{"d_model": 192, "n_head": 3, "n_kv_head": 3, "norm": "layernorm", "qk_norm": false, "bias": "qkv", "parallel_block": true, "weight_decay": 0.12, "lr_head": 0.0102, "grad_clip": 1.0, "schedule": "wsd", "decay_shape": "linear", "batch_tokens": [65536, 131072], "steps": 6734}
Each number is 128 + 24 x the weight over its row's rms, rounded and kept within 0 to 255. Layers, rows and columns count from 0. The size above them is the row's rms in percent of the matrix's.

# layer 12 MLP down (transposed), 1152x192, rms 0.133, rows 322-374, columns 64-127
size [ 76 103  87  78 123  83 142  94  77  93  88 104  78  97  80 115 112 118  97  93 109  91  99 114 113 131  79  95 111 114  94 109  73  68  96  94 103 139 118  83  81 101 111  69 133  73 115  71 116  99  79  98  95]
[[119 120 113 147 136 160 141 149 133 144 151 129 116 138 144 114 111 130 114 109 137 102  98 103 162 157 123 116 147 102 135 143 163 101 145 141 129 113 131 134 102  92 158  98 117 180  93 119 118 135 163 131 146 160 145 152 196 132 138 150 115 100 132 118]
 [134 121 217 103 124  62 130 111 136 128 169 133 139 152 114 129 139 117 101  89 140 135 102  79 123 100 112 114 106 147 114 118 113 132 176 116 165 163 162 127 135 189 164 116 155 118 157 125 120  91 190 169 136 137 107 150 131 113 121 113 160 164 140 108]
 [140 144 131 148 151 142  81 140 136  87 111 103 109 104 150 121 111 120 111 119  98 109  85 157 113 142 140 101 145 141 153 158 170 103 125 197 146 112 138 104 119  81 140 139 118 105 102 115  81 138 126 120  90 118 117 137 160 112 138 132 110 153 130 144]
 [132 142 137 120  99 111 134  92 128 121 101 149 134 121 108 138 141  72  87 135 159 160 127 157 138 133 115  80 162 137  90  91 122 134 140 135 130 156 124 103 174 129 170 113 165 153  95 142 103 127 175 113  74 164 125 126 147 137 122 130 144 138 149 154]
 [103 136 131 147 130 111 118 132 111 133 134 164 168 148 116  91 154 105 140 132 120 143 173 125 134 128 107 216 158 108 151 149 169 121  97 115 157 152 165 148  97 115 143 122 100 110 104  95 108  96 167 172  99 113 117 128 111  98 140 122 135 114 155 146]
 [118 116 127 124 115 105 168  99 107 154 161 147 106 159 116 154 143 133 141 163  69 130  58 138 155 125 132 127 122 140 147 101 128 156 148 122 100 114 126 121 147 132 157  88 121 103 143  85 150 114 125 117 116 148 137 119 102  93 116  88 106  99 117 117]
 [144  95 126 116 142 122  83 128 113 149 153 123 151 155 117 155 121 172 116 144 105 121 163  98 125 155 154 140 167 169 147 163 116 127 136 139 107 162 149 119 111 107  92 106 108 172  79 121 185 179 141 117 110 121 134 102 108 150 107 139 149 138 118  69]
 [110 130 136 105 139 100 150 154  98 152 135 124 138 169 114 131 114 151 136 115 145 150  49 115 120 128 110  95  89 183 149 123  74 158 138 113 128 148 133  89 127 122 145 112 109 135 123  88 136 132 154 113 125 110 106 148 138 179 129 135 162 144 162 104]
 [135 137 152 107 146 136 117 152 109 122 185 129 119 140 131 148  98 116 117 124 125 134  97 128 138 138 109  89 131 166  96 130 139 154 146 102 161 165 167 105 149 128 184 146 138 168 135 119  96 139 159 178 136 165 172  85 134 137 109 124 112  89 116  98]
 [100 156 106 103 118 139 134 117  92 186 123  91 110 108 153 148 149 150 119 172 145  78 144  74 171 127 133 108 125 155 141 165  77  81 146 148 174 112 148 131  80 112 117 131 110 119  62 143 120 126 112 174  94  90 123 100 106 151 144 128 152 131 157 129]
 [108 150 145 168 156 136 135 122  82 166 136 113 126 129 153 125 145 140 135 131 125 131 133 179 162 136 145 152 105  81 129 186  88 133 167 129 106 146 171  59  64  95 125 109 139 116 144 129  77 145  87 179 141 122 145 114  89  99 114 117  56 114 119 115]
 [118 165 167  91 111 155 117 121 113 132 127 125  82  81 110 145  90 108 108 107 149 103 136 155 136 138 178 145 147 122 151 108 132 142 104  71 119 142 172 143 105 105  98 111 123 148 140  95  75 114 154 125 155 158 138 161 155 110 100 116 104 162 124  98]
 [164 131  93 139 110 114 115 164 102 137 157 137 106 147  87 127 112 138 117 160 136  99  68 102 127 114 140 143 110 164 136 124 146 128 144 153 145 134 147 130 126 118 161 139 110 131  92  86 108 124 162 217 107 182 136 120 127 102 132 133 154 178 126 107]
 [117 144 137 101  99  76 130 144 129  78 187 139 172 152 145 158  98 156 129 115 127 119 112 151 139 123 118 100 143 141 160 145 119 194 161 137 103  85 107 149 114 154 144 108 148 156 137 115 116  86 161 122 169 175 125 126  94 181 133 134 118 119 118  96]
 [120 144 106 127 121 113 157 148 123 108 142 167 155 115 209 132 122 103 128 155 110 108  91  83 159 132  86 163 149 119 125  87  91 135 118 115 100 143  94 132 113  93 106 108 102 144 142 147 136 115 117 115 110 138 134 165  67  73 134 139 128  71 105 117]
 [121 186 109 138 127 152 111 156 150 131 180 104 133 124 155  98 130 152 130 117 147 169  97  75 169 135 137 152 146 141 110 114 132 152 129 186 110 115 154 124 122 124 132 126 104 128 131  77  94 116 189 107 131 139  84 128 125 116 133 117 100  74  96 114]
 [ 89  94 157 145 122 116 153  95  86 125 143 156 125 128 151 180 126 150 135 146 174 128 117 124 129 161 116  80 106 130 127 125  99 173 147 121 146 126 132  98 117 149 146 138 164 124 122 106  89 128  96 109 151  95 104 127 149 123 119 131 154 123 126 130]
 [112 117 128 144 132 124 150 134 148 125 150 106 153 168 154 114 124 130 147 128 142 115  48  98 108 117 113  97 114 123 141 119 114 147 148 137 120 170 136 143 121 116 101 148 115 181 142 106 137 103 139 167 142 140 112 157 150 119 121 151 152 147  95 152]
 [104 144 177 123 181 125 118 169 135 137 175 108 138 104 143 135 148 117 120 150 127 129 127 102 165  95 108 145 132 138  91 109 123 119 107 143 135 105 101 124 123 113 141 127  93 115 108  98 117 155 179 115 138 161 104 113 143 146 121 169 180 163 150 130]
 [153 146 139 126 102 102 100 104 124 153 161 141 168 105 130 123 152 124 125 140 158 131  68 152  62 148 132  85 157 147 133  67 122 152 130 153 102 100 139 129 122 133 165 112 129  93 120 147 163 129 146 115 103 132 131 147 126 114 138 160 128 122 114 115]
 [ 99 171 133 155 143  94 110 177 122 137 152 122 111 103 114 143 158  96 120 172 172 161 126 110 139 134 145 150 122 178  79 136 188 132 101 162 162 138 148 142 125 175  95 149  96 109 146 107 124 153 145 101  81 135 115 125 118 121  97  92 151  95 133 148]
 [ 76 130 129  85 114 129 118 112 148 123 142 100 148  87 174 154 145 147  94 134 157 135 126 104 150 132 122 155 119 140 112 151 149  96 153 141 127 125 154 147  95  99 198 180 153 152  97 115 121 120 153 118 147 135 100 131 166 104 162 153 128 120 121  81]
 [140 142  91 117 134 107 139 158 151 129 126 114 145 178 138 101 144 149 114  82  87 113 126 146 111 142 151 123 129  80 126 123 158 140 120  65 115 112  82 120 138 139 139 144 109  83 135 132 123 122 154 116 108 133 169 101  90 112  80 137 115 120 132 118]
 [122 101  93 134 173 144 122 107 137 168 165 138 143 119 155 139 107 120 150 180 101 171 134 136 118 112 148 163 102  90 119  93 111 124 166  79 139 139 117 145 119 132 122 144 120  91 146  96 135 128 147 101 124 124 156 139 108 134 105 101 152 102 154 126]
 [116 136 111 130 103 123 142 152 129 112 164 148 152 133 105 103 128 157 157 143  94 102  90 124 111 118 150  77 169 145 158 111 129 127 146 136 106 142 110 148 136 118  94 102 125 108  97 145 135 135  87 107 125  62 112 201 152 155 155 100 145  76  78 142]
 [109 100 115  97  99 155 150 131 105 168 137 143 180 109 132 143 141 124 154 116 154 121 104 141 132 169 143 146 121 160 167 117  90 130 153 122 167 123  95 118 133 168 118 147 137 120 138 132 155 139 114 189 130 120 112 129 151 140 104 141 118 157 140 103]
 [ 81 138 159 150 106 109 139 119 153 120 117 132 120 139 116  87 150 107 175 151 112  96 113 153  80 116  84 108 154 104 144 130 136 149 138 147 116  94 143 142 156 105  82 122 130  93 108 104 120 122  72 121 128 130  96 141  94 130 102 111 147 107 149 138]
 [ 82 138 135 137 137 144 171 130 188 107 156 141 155 113 143 134 128  88 117 125 118 120 150 145 123 147 138 153 116 141 174 144 163 112 182 134 116 118 144  87 119  98 120 174 111  98 121 123 139  98  99 151 148 162 144  98 187 115 125 126 159 139  98  99]
 [142 136 132 134 145 121 157 130  84 120 116 125 156 162 106 139 122 121 129 123  86 115 139  99 124 156 189 121 140 112 165 150 133 143 110  79 105 152 120 122 134  81 145 119  79 127 139 135  89  90 158  84 151 139 115 125 148 135 129  59  91 116 149 100]
 [119 104 135 102 139 133 165  98 140  95 141 119 151 103 125 110 108 138 106 105 129  94 139 144 192 121 130 159 142 151 110 136 130 125 105 137  94 135 145 131 145 107 124 159 136 125 166 104 175 148 154 159 149 152 119 122 141 149 115 141 119 144 121 120]
 [111 110 134 121 128 123 104 144 101 145 128 162 137 126 141 116 177 142 138  89  89 146 120  82 127 100 169 156 153 127 148 174 105  85 152 109 114 163 116 166  99 108 125 133 100 149  97 130 147 124 123  88 135 118 123 114 146 116 145 126 174 136 122 136]
 [139 136 143 115 128 120 135 133 140 111 194 108 135  92 136 119 111  94 139 111 101 122 116  59 156 113 151 111 163 111 123 126 125 137 132 131 151 160 149 160 127 126 130 108  91 105 110  97 126 170 133 182 124 145 129 174 159 151 132 124 149 105 112 110]
 [141 139 143 137 174 147 148 128 163 124  93 156 143 109 125 128 122  81 131 138 108 141 134 105 116 107 156 134 127  92  44 159 143 124 130 120 149  85 124 135 132 119 111  89 109 117 127 102 109 146 134 125 121  99 178 121 121  96 143 126 154 138 149 140]
 [153 112  64 114 114 131 136 174 143 133 200 101 124 152 138 169 123 163 125 130 142  95 116 101 115 103 113 116 150 167  98 114  95 150 153 159 122 157 134 146 105 117 122 143 100 115 121  58 120 124 165 141 163 150 124 128 155 167 149 139 142 159 128 131]
 [166 129 109 102 158 119 155 157 128 141  94 100 158 142 165 134 136 123 145 110 145 124  81 154 101 153  97  89 169 116 143 105 135 110 147 118 106 133 137 163 173 144  96 121 159 106 147 168 113 142 112 110 118 143 126 127 140 106 116 117 110 134 126 131]
 [128 130 145 148 118  98 151 176 144 137 129  81 109 109  80 132 147 189 147 153 109 191 148 122 149 121 158 133 111 135 137 139 155 162 143 121 105  84 113 150 183 168 166 150 157 123 106  99 136 119 114 122  90  99  79 150 146 125 105 138 134  86 148  96]
 [169 137 132 143 155 122 125 131 114 105 128 138 114 147 105  90  84 117 130 107  86 147 137 159 100 155 123 173  91 120 153  94  97 132 113 125 123 108 122 128 150 153 147 152 103 113 121 100 171 122 130 117 147 115 129 138 105 132 107 121 132 129 138 142]
 [ 83 119 104 150 105 133 130 119 121 108  99 137  61 117 132 139 156 161 135 164 111  83 157 131 139 103 133 128 155 139 137 158 143 168 149 118 122 129 124 103 145 136 122  96 108 143 125 125 134 188 130 138 112 128 180  79 114 171 144 122 138 106 102 105]
 [142 134 119 123 187 161 164 170 144 162 114 137  89 148 152 191 168 140 118 136 111 119 111 132 115 129 138 100 138 125 135 171 116 123 165 143 142 140 139 126 137 116 172 135 188  86 105 139 131 101 101 135 114 117 155 126 104 154 109 143 154 131 110  81]
 [107  93 141 141 125 162 148 137 158 137 115 130 166 131 145 153  99 150 139 154 117 131 104  89 134 167  62 143 104 155 121 146 137 149 136  86 161 129 146 101 121 153 122 129 131 190 146  69 115 118 107 177 152 190 117 132 135 167 122 163  90 142 135 144]
 [138 110 149 102 134 153  97 157 121  89 111  98 104 114 116 140 134 168 140 119 135 115 161 126 168 155  82 115 130 124 117 116 145 142  84  89 108 132 141 129 119 135  97 142 123 125 105 112 159 126 135 162 121 136 146 176 101 188 101 140 101 137 135 117]
 [120 114 151 120 108  91 121 157 193 136 142 161 121 135 128 153 142 136  98 118  79 114  93 121  82 132 142 122 159  88 111  91 136 151 121 110  68  62 107 120 116 152 122 123 107 171  93 109 131 107 128 139 141 133 134 106 204 156 120 143 117  88  94  81]
 [147 141 120 158  96 135 128 125 137 164 123  89 145 149 104 162 108 143 145 147 105 136 117 149 132 156 154 130  82 150 185 153 113 134 111  85 110 139  75 118 156  91  99 141 133 147 125 126 102 138 133 114 115 128 154 111 119 148 150 126 144  73 123  95]
 [ 94 150 135 141 119 107 133 142 175 115 119  71 149 115 132  97 114 139 139 179  86 149 106 107 155 149 102 126 111 141  94 150 135 153 132 119 150 175 154 108  86 161 152 161 105 143 118  88 103 135 121 141 149 128 139 131 128 114 128 138 123 165 107 104]
 [145 135 118 145 113 177 159 100 123 148 136 100 101 145 128 119 103 132 137 133  57 128 173 153 122 137 133 165 113 121 125 134 138 142 124  99 122 137 115 100 163 125 119 140 154 118 142 165  82 115  69 122 139 135 156 144 116 109  95 110 104 137 132 156]
 [ 98 127 145 102 108 141 132 122 103 120  90 167 117 117 128 116 113 122 123 137 120 152 106 112 118  93 154 128 148 103 169  92 121 107  85 126 149 150 102 109 117 113 117 121 126 144 110  96 139 152  70 152 119 136 156 163 162 113 142 163 153 152 133 106]
 [131 121 102 162 150 142 133 121 119 168 147 175 154 123  96 114 146  95 113 136  92  97 143 128 137 123 116  74 170 121 111 127 120 153 157 119 162 144 132 152 150 102  92 169 134 126 166 127  98  80 132 125 136  94 125 184 120 119 147  95 138 106 139 181]
 [153 101 175 116 124  85 155 132 127 165 129 175 111 131 100 124 112 140 127 168 101 129 137 109 130 102 100 107 134 109 122 147 138 168 151 114 162 145 113 143 152  74 138 103 134 105 100 115 164 116 161 143 110 123 118 121 147 114 136 132 115 161 125 109]
 [132  84 122 102 138 135 173 140 101  92 120 119 151 168  72 143 122 142 126 115 107 106 136  90 142 115 123 133 149 159 115 144 109 133 123 107 151 171 134 149 127  80 111  70 108 136 126 125 161 159 145 139 130 124 144 107  78 164 145 114 182 156 132 111]
 [116 128 140 171 133 153 178  97 152 111 132 112  94 112 104 106  70 119 150 124 123 113 135  85  94 110 127  73 108 118 144 112 122 138 171 146  86 135 161 107 118 100 133 127 140 161  98 122 114 157 122 144 127 161 126 114 126 149 122 153 186 167 138  93]
 [125 162 178 106 134 103 121 151 126 134 119 122 119 153  93 143 148 121 107 107 105 101 169 145 141 120 140 106 129 107 114  98 171 123 156 122 118 221  91 153 148 155  97 153 101 156 121  93 129 132 112 155 126 122 157 118 163 117 124  96 135 143 134 151]
 [139 107 145 130 146 154 147 132  88 189  82 146 132 156  87 145 158 131 100 136  84 125 102 144 109 114 138  79 125 159 159 173 151 134 119 106 106  87  94 120  84 105 154 129 149 181  66 125  81 104 119 108  80 133 132 131 127 120 125 133  95 148 125 114]
 [173 162 147  77 131 110 141 144 131 124 127 114 119 132 134  66 129  69 112 130 142 105 107 122 144 118 142 107 113 133  79 122 124 172  88 173  77 157 125 142 132 121 137 171 129 142 117 138 129 142 114 144 159  97 102 126 103 125 167 126 125  92 124 112]]
# layer 12 MLP up, 1152x192, rms 0.179, rows 323-374, columns 64-127
size [ 99  90  98 115  99  90  95  94 101 103 111  90 101  97 101 104 106  98  97 113  90 102 109 114 105  85 110 113 111  87 105  88  86 103 101 103  99 119  96  99 110  94  90 120 105 117 100 100 105  95 105 102]
[[142 135 136 120 137  59 123 133 110 136 152 134  94 142 115 126 120 104 118 134 129 125 124 100  88 138 117 104 102 112 127 122 125 145 187 123 153 140 149 131 116 140 143 129 130 105 137 114 105 103 166 159 137 151 145 105 109 101 101 141 108 157 173  83]
 [128 153 150 139 127 120 131 130 133 137 128 127 101 146 126 149 119 146 156 119  95 156 141 141 134  94 139 139  77 113 107 132 146 126 107 102 131 173 133 129 127 176 147  87 151 138 113  94 126 139 134 124 152 124 110 127 136  85 113 178 119 133 162 153]
 [175 114  84 126 151 105  95 109 140 106 138 133 131 113  98 126  94 117 133 137 134  99 118 148 126 157 119 133 135 125 108 154 145 166 105 124 122 121 123 126 149 144 130 169 117 104 106 107  93  91 111 123 194 105 100  97 105 136 102 149 118 120 111 132]
 [139 178 112 141 156 116 176 154 105 169 102 113  98 187 120  83 123  93 160 156 139 155  98 110 135 143 122 139  86 133 116 109  94 151 107 138 163 152 180  77 131 113 129 112 139 172 128  83 110 138 147 126 118 104  80 133 124 122 104 123 139 147 105 136]
 [181 130 138 120 115 168 117  91 113 110 178  71 153 172 131  74 127  96 123 165 147 141 144 127 131 139 150 149  92 148 146 143 120 122 119 126  87 127 116 105 142 115 121 159 128 122  89 147 129 102 102 155 115  88  92 149 113 130 142 182 153 157 150  75]
 [125 143  69 107 129 171 128 138 111 126 161  63  82 131  98 109 107 158 114 124 128 127 110 111 118 164 136 116 105 165  98 149 112 148 103 134  83 147 169 116 115 142 119 119 119 119 153 107  97  95 140 111 118 146 160 120 173 128 144 117 114 119 133  99]
 [127 143  92 119 149 141 118 134 117 120 156 104 107 120 162 140 123 120 118 130 143 146  92 110 127 158 102 118 113 185  97  90 100 139 136 134 107 153 151 117 100 122 103 131 107 146 122 101 160  94 156 137 113  98 129 113 151 125 148 129 115 107  89 132]
 [127 123  75 116 143 161  77 148 107  94 141 108  77 171 130 120 116 166 108 133 121 108  70  97 115 125 109  72 113 175  87 145 124 143 104 124 122 154 150 115 139 113 136 112  77 165 124 117 148 156 150 112 115 106 169 102 177 133 141 156 121 119 124  84]
 [125  95 136 122 125 113 108 127 104 130 149  79 132 166 119 134 101 144 146 109 128 123  96 103 107 147  89 105  90 157 129 107  97 132 118 158  98 191 156 107  84  95 141 110 101 168 127 111 131  99 140 125 111 141 188 114 138 125 108 130 116 169 120 138]
 [170  86 132 123 117 116 151 150 142  68 126  91 171 135 135 176 121 172 119 151 139 124  92 137 123 137  87 138  99 122 146 146  62 155  86 161 129 115 104 135  96 134 121 156 108 172 106 122 122 111  89 100 119 111 133 118 122 157 173 130  86 112 154 110]
 [140 110 136 124 137 122 119 173 117 156 103 123 118 165 125 140 117 158 126  83 160  98 119 120 127 127 165  85 120 148 148 129  99 104 116 165 132 159 133 147 135  90 146 130  95 135 151 101  92 104 141 143 120 164 182  99 141 150 132  94 125 125 137 109]
 [168 125  77  98 139 137 120 149 121 126 164  89  92 142 133 147 121 144 102 129 119 127  87  56 112 119 130 131 108 166  82 131 133 117 105 146 118 178 136 128 120 133 143 110  64 163 119  94 176  85 178 120 125 176 145 134 141 116 131 141 152 158 138  80]
 [123 129 118 106 118  90  93 135 118 116 148 122 136 101 153 154 126 165 127 150 128 110 117 120  95 114  59  97 133 157 100 151 132 159 119 140  98 163 107  99 124 120 119 173 107 170  93 105 152 105 153 147 110 144 115 119 124 142 131 159  96 108 120 103]
 [154  98 113 133 164 134 130 159 124 125 170 119 148 137 145 133 146  77  94 144 153 131  99 126 130 128 105  85 106 126  79 174 128 147 132 141 144 129 132  86 141 152 132 166 110 121 116 130  81  70 134 131 118 105 107 147 166  97 138 160 127 135 125 144]
 [126  95 112  83 138 150 124 111 114 137 133 134 125 138 104 116 123 124 123 127 145 122 143  69 103 175  83 124 118 134 117 113 108 117 134 147 124 122 161  94  66  61 156 124 111 123 154 106 201 141 164 158 163 134 128 135  78 133 119 149 154  84  95 112]
 [117 116 134  93 125 122 139 110 108 108 167 120 152 124 142 133 121 172  88 133 158 129 133  99  99 121  77 134  90 137 120 140  99 154 169 100 109 122 130  80  87 135 163 134 147 147 111 103 107 120 144 109 154 124 112 148 126 168  91 169 112  96 110 118]
 [143 123 104 140 185 156 131 149  90 121 104 109 110 178 140 112 115  94 152 155 101 159  74 105  87 161 111 107  93 138 106 151  92 150 103 144 147 190 162 135 151 104 129 154  90 135 108 100 137 140 124 150  93 124 131 134 173 127 150 145 116 162 117 118]
 [115 105 128  66 181 115 111 150  81 136 167 115 102 140 139 144 100 112 132 119 107 152 120 121  29 136 111 108 104 142 133 158 120 133 116 164  97 130 144 121 121  99 136  94  96 126 125 115 122 100 198 115 114 107 179 116 161 120 135 169 102 155 156 128]
 [125  84 159 123 177 107 156 132 128 142 115 108 138 146 145 124  94 107 137 151 131  96  82 116  96 138  89 119 111 149  81 143 155 141 148 126 170 151  96 142 158 149 140 124 117 128 157 133 143 111  96 136  62 139 182 122 114 123 159 100 136 158 145 110]
 [142 148  89  76 142 126 112 172  95 134 162 113 124 111  79 177 132 104  77 214 144  96 154 116  91 114 154 148  76 137  82 138 129 109 139 130 126 111 153  81 114 109 135 140 147 115 138 110 171 112 153 127 132 141 122 116 113 135 124 142 131 137 128  93]
 [105 113 126 117 114  90 114 141  95 104 124 120  85 123 156  94 115 165 125 128 151 129 122  82 122 141 107 110  96 138 100 109 117 157 126 142 112 158 143 105  94 102 167 113 109 130 149  75 137 124 164 143 149 129 140 123 102 171 125 107 171 139 162 116]
 [ 98 133 120 137  55 118 139 126 103 119 106 111 164 163 151 148 127 129 162  80 123 114 118 148  92 158 113 104 121 116 147 163  64  99 125 164 136 107 115 116 134  85 132 115  35 151 129 103 169 160 107 148 135  94 143  78 152 159 116 142 141 124  98 112]
 [135  85 106 139 146 126  90 153 137 137 148  82 119 113 143 158  98 142 129 157 114 113 144 138 121 128 146 159 119 134 110 110 123 156 177 161 158 105 160 124 107 126 105 133 138 124 123  86 136 140 165 157 114 125 103  88 113 130 115 144 127 145 146  90]
 [154 103  98 130 123 177 117 105 106 106 164 145 122 163  90 103 121 104 120 132 139 134 151 126 108 123 136 138  72 129 118 102 132 149 101 121 137 125 112 136 149 154 102 132 145 119 122 103 141 136 139 116 151 105 106 137 142 153  98 176 136 179 163 135]
 [138 111 118  67 141 115 137 135  83 144 136 118 120 143 105 125 106 136  93 102 172 132 104  77  98 129 136 105  91 156 107 115  81 138 132 150 103 162 147 112 136 115 114  91 136 163 102  55 115 141 121 153 124 145 125 150 128 167  81 140 124 147 116 111]
 [110  73 153 110 138 156 127  68 132 116 144 116 113 145 171 114 109 142 113 130 137  95 139 121  85 126  84 157  50 116  99 120 120  94 103 127 115 156 115 144 145 144 151 131 137 118 129 116 153 149 113 146  98 129 137 122  84 129 126 150 123 153 121 135]
 [142 122  77 116 112 170 135 163 159 149 161 141 119 149 138 125 100 121 149 156  90  69 103 107 105 132 144 104 118 124 143 139 102 139 119 169 137 117 153 108 112  84 102 120  94 121  66 156 129 129 141 122 122 142 116 113  90 126 119 151 115 168 120 119]
 [166 101  68 104 168 113 149 136  82 103 152  92 162 133  97 109 106 127  84 158 142 127 131  83 133 130 115 114 130 157 127 157 109 124 145 164 143 135 135 102 147 113 123 150 137  73 106 103 146 112 163 126  92 126 111 124 149 176 107 157 123 135 107  71]
 [127  79 113 106 131 158 102 183 116 106 118 103  92 109  94 177 131 107 131 158 132  99 101 123  94 137 145 107  97 125  87 146 149 108 145 150 120 137 106  77 133 146 119 136  74 147 157 108 175 143 130 125 110 121 164 124 138 127 126 169 165 166 123 143]
 [129  94  84  69 131 145 138 114  81 143 149 130 161 126 151  89 114 119 124 109 122  70 103 107 120 103 103 118  90 144 115 149 109 140 163 153 140 134 121 115 104 149 119 148 115 119 128 136 147 109 114 141 124 165 147 130 156 118 136 158 152 110 137  89]
 [ 91  91  66 117 176 110 148 130  67 131 141 106 117 135 119 134 113  99 111 148 131 137 102  87 115 171 115  87  99 106  69 101 141 127 125 130 133 182 175 151 135 131  99 110 111  93 157 111 121 116 157 152  87 131 124 114 178 109 125 105 170 114 112 145]
 [121  94 103  93 136 118 137 154  89 142 148 102 139 160 135 103 121 105 100 119 134 113 150 124  72 121 110 141  90 125 142 135 133 129 143 175 108 153 133  95 108 125 152 115 109 120 133  99 164 108 148 163 141 149 177 143 135  96 122 130 153  92 124 126]
 [115 107  84 108 124 132 116 141 112 110 161 112 109 141 115 170 108 165 110 139 146 122  94  92 109 118 134  95 102 172 108 145  90 132 143 147 152 176 147  80  99  89 156 109 108 140 124 111 125 122 155 157 127 148 169 133 126 128 134 160 108 139 160 134]
 [ 77 130 137  78 123  90 121 173 101 160 141  86 138  92 119  92 139 140 134 157 119  93 121 103 120 165 111 114 140 114  85 148 166 109 175 143 105 129 137 118 113 123 137 126  77 119 111 111 145 108 128 161 120 134 155 101 115 146 156 134 158 120  95 101]
 [146 116 131 122 158 132  77 156 135 123 145 126 121  97 110 124 134 157  60 157 127 115 144 142 122 130 108  95 117 163 106 140 124 169 147 122 135 124 123 133 129 144 134 192 134 121 173 123 126  91 165 100 129 151 115 118 111 199  64 141  91 130 142 129]
 [140 144 137 116 169 136 110 112 112 146 139 128 119 174 138 122 121 109  99  95 139 138 141  89 106 114 112  83 118 135 104  94  30 135 136 129 136 118 129 147 107 133 159 141 100 176 143 144 175 138 160 144 112 119 117 123 124 112 108 108 136 115  84 137]
 [142 164  96 101 119 117 128 147  87 147 135 121 125 169 142 154  91 158 151 136 118 159 120 117 111 158 105 121 103 140  80 153 153 150  98 118 139 133 134  88 128  86 166 125 118 108 111 120 165  83  88 160  91 117 122 126 119 134 108 139 120 167 106 106]
 [126 111 139 143 127 120 132 109  97 126 116  81 104 108  63 107  92 174 155 106 127 130 115  56 117 155 151 100 113 148 145 110 140 158 120 114 137 194 110 149  94 100  84 109 121 119 145 105 124 105 149 147 132  95 114 112 124 151 111 122 101 174 127 116]
 [152 102 139 115 173 147  90 125  86 153 166 127 123 160 122 113 101 155 135 112 115 111  87 128 125 162  91  91 103 109  97 132  83 153 138 147  98 109 133 121 129  87 134 141  82 114 144  95 145 100 163 141  98 132 134 113 155 168  96 145 121 109  86 106]
 [132  87 125  80 121 128 164 104 124 108  96  93 100 139 122 131 102 159 134 147 155 113 142 111  96 166 106 146 123 118 143 159 119 159 159 154  94 156 133 130 109 157 161 111 121 156 146 134  95 114 138 121 108 165 148 112 132 211 112 156  74  98  99 148]
 [156 140 107 117 117 140 141 169 134 159 119 113 124 152 150 101  81 131  77  85 158 124 152 122 119 115 151 112 132 170 137  93 100 140 151 159 164 120 182 113 131 125  91 116 127 100 154 121  82 119 119 150 107 144 168 131 139 136 108 122 118 118 137 123]
 [114 140 144 159  87 125 157 163 106 123 143  79 136 187  85 136 109 169 100 120 127 148 148  88 118 128 129 134  93 152 146 123 111 156 175 130 141 162 162  97 118 100 118 113 129 119 108  75 134 134 115 122 160 114 135 125 126 144  96 112 101  95 138 117]
 [152  63  99  94 172 160 110 120 115 121 150  78 110 146 162 117 109 106 131 158 121 118  97  88  87 166 113 120 114 167 116 123 116 135  91 124 129 169 137  86 138  88 131 122  82  94 128  99 171 129 115 139 112 135 141 117 118 118 165 160 146 143 105 108]
 [159  94  84 115 144 141 151 115 123 117 151  94  94 118 138 118 113 137 122 115 110 123 128  94 102 127  83 131 130 144 112 143 144 126 185 125 138 158 158  77 166 140 139 119 144  86 160  98 112 116 143  98 163 159 141 102 137 124 126  96 119  95 154 127]
 [113  45 138 144 131 147 148 140 143 129 157 121 147 168 160 147 134 148 133 103 121 123 113 144 115 155  96  83 129 128 132 102 107 125 124 138 142 133 176 115 136 121 100 133  34 126 129 133 175 103 102 116 113 133 120 118 171  97  97 129 120 126 114 138]
 [136 136 125 134 189  99 105  98 101 126 118 122 104 108 116 119 110 134 128 139  74 133 129 114 122 128  79 130 126 123  91 161 143 177 182 140 155 155 138 138 119 161  79 161 107 103 169  79 120  87 179  95 114 145 124 102 142 146 131 146 128 143 110 142]
 [181 128 141  85 113 130 150 116  98 135 106 112 114 124 148 130  89 154 134 133  92 116 101 101 103 123 151 102 127 177 147 127 106 132 133 149 133 164 108  78 143 132 118  96 140 138 130 134 138 107 157 154 107 127 165 139 158 158 139 121 110 124 133  61]
 [100 130 139 109 161 135 180 135 117 122 161 127 131 150 117 108 108 124 121 118 142 122  93  87  92 122  95 102 101 125  94 122  75 122 155 118  90 160 151 118  92 132 124 104  98 117 117 123 100 104 120 124 138 116 117 154 153 122 122 137 107 137 135 135]
 [156 149 105 114 130  94 154 139  99  86 136 125 160 116 133 127  99 152 105 141 110 114  99  91 124 135 101  91 106 186 132 146  80 136 142 145 130 139 139  89 117 127 138 145 120 150 130 134 160 108 143 138 115 146 139 125 150 120 142 170  94  85 157 109]
 [124 155 112 161 134  94  86 146 109 114 108 111 117 115 163 168 104 130  90  86 188 106 122 143 131 116 138 151  88 143 101 120 146 126 132 166 117 169 114 118 131 128 124 147 132  89 154 110  98  91 105 170 123 128 116 102 141 109 148 109 117 134 147 117]
 [110 115 120 111  82 115  83 136 130 103 185 137 100 131 164 138 126 122 130  97 139 148 137 110 114 124  82 149 135 119 108 107  96 131 134 162 151 157 152 141 123 115 126 113 114 137 161 118 186 160 120 131 136 121 120 121 141 108 129 136 144 126 146 136]
 [146 109 138  50 160 102 138  95  55 143 126 115 143 151 103 115 105  89 150 135 119 135 140 116 121 143 122 131  84 151  91 114 117 159 120 123 102 159 132 126 160 125 116 152 156 147 123 112 120 152 128 120 132 163 142 128 115 136 122 114 165 115 149 157]]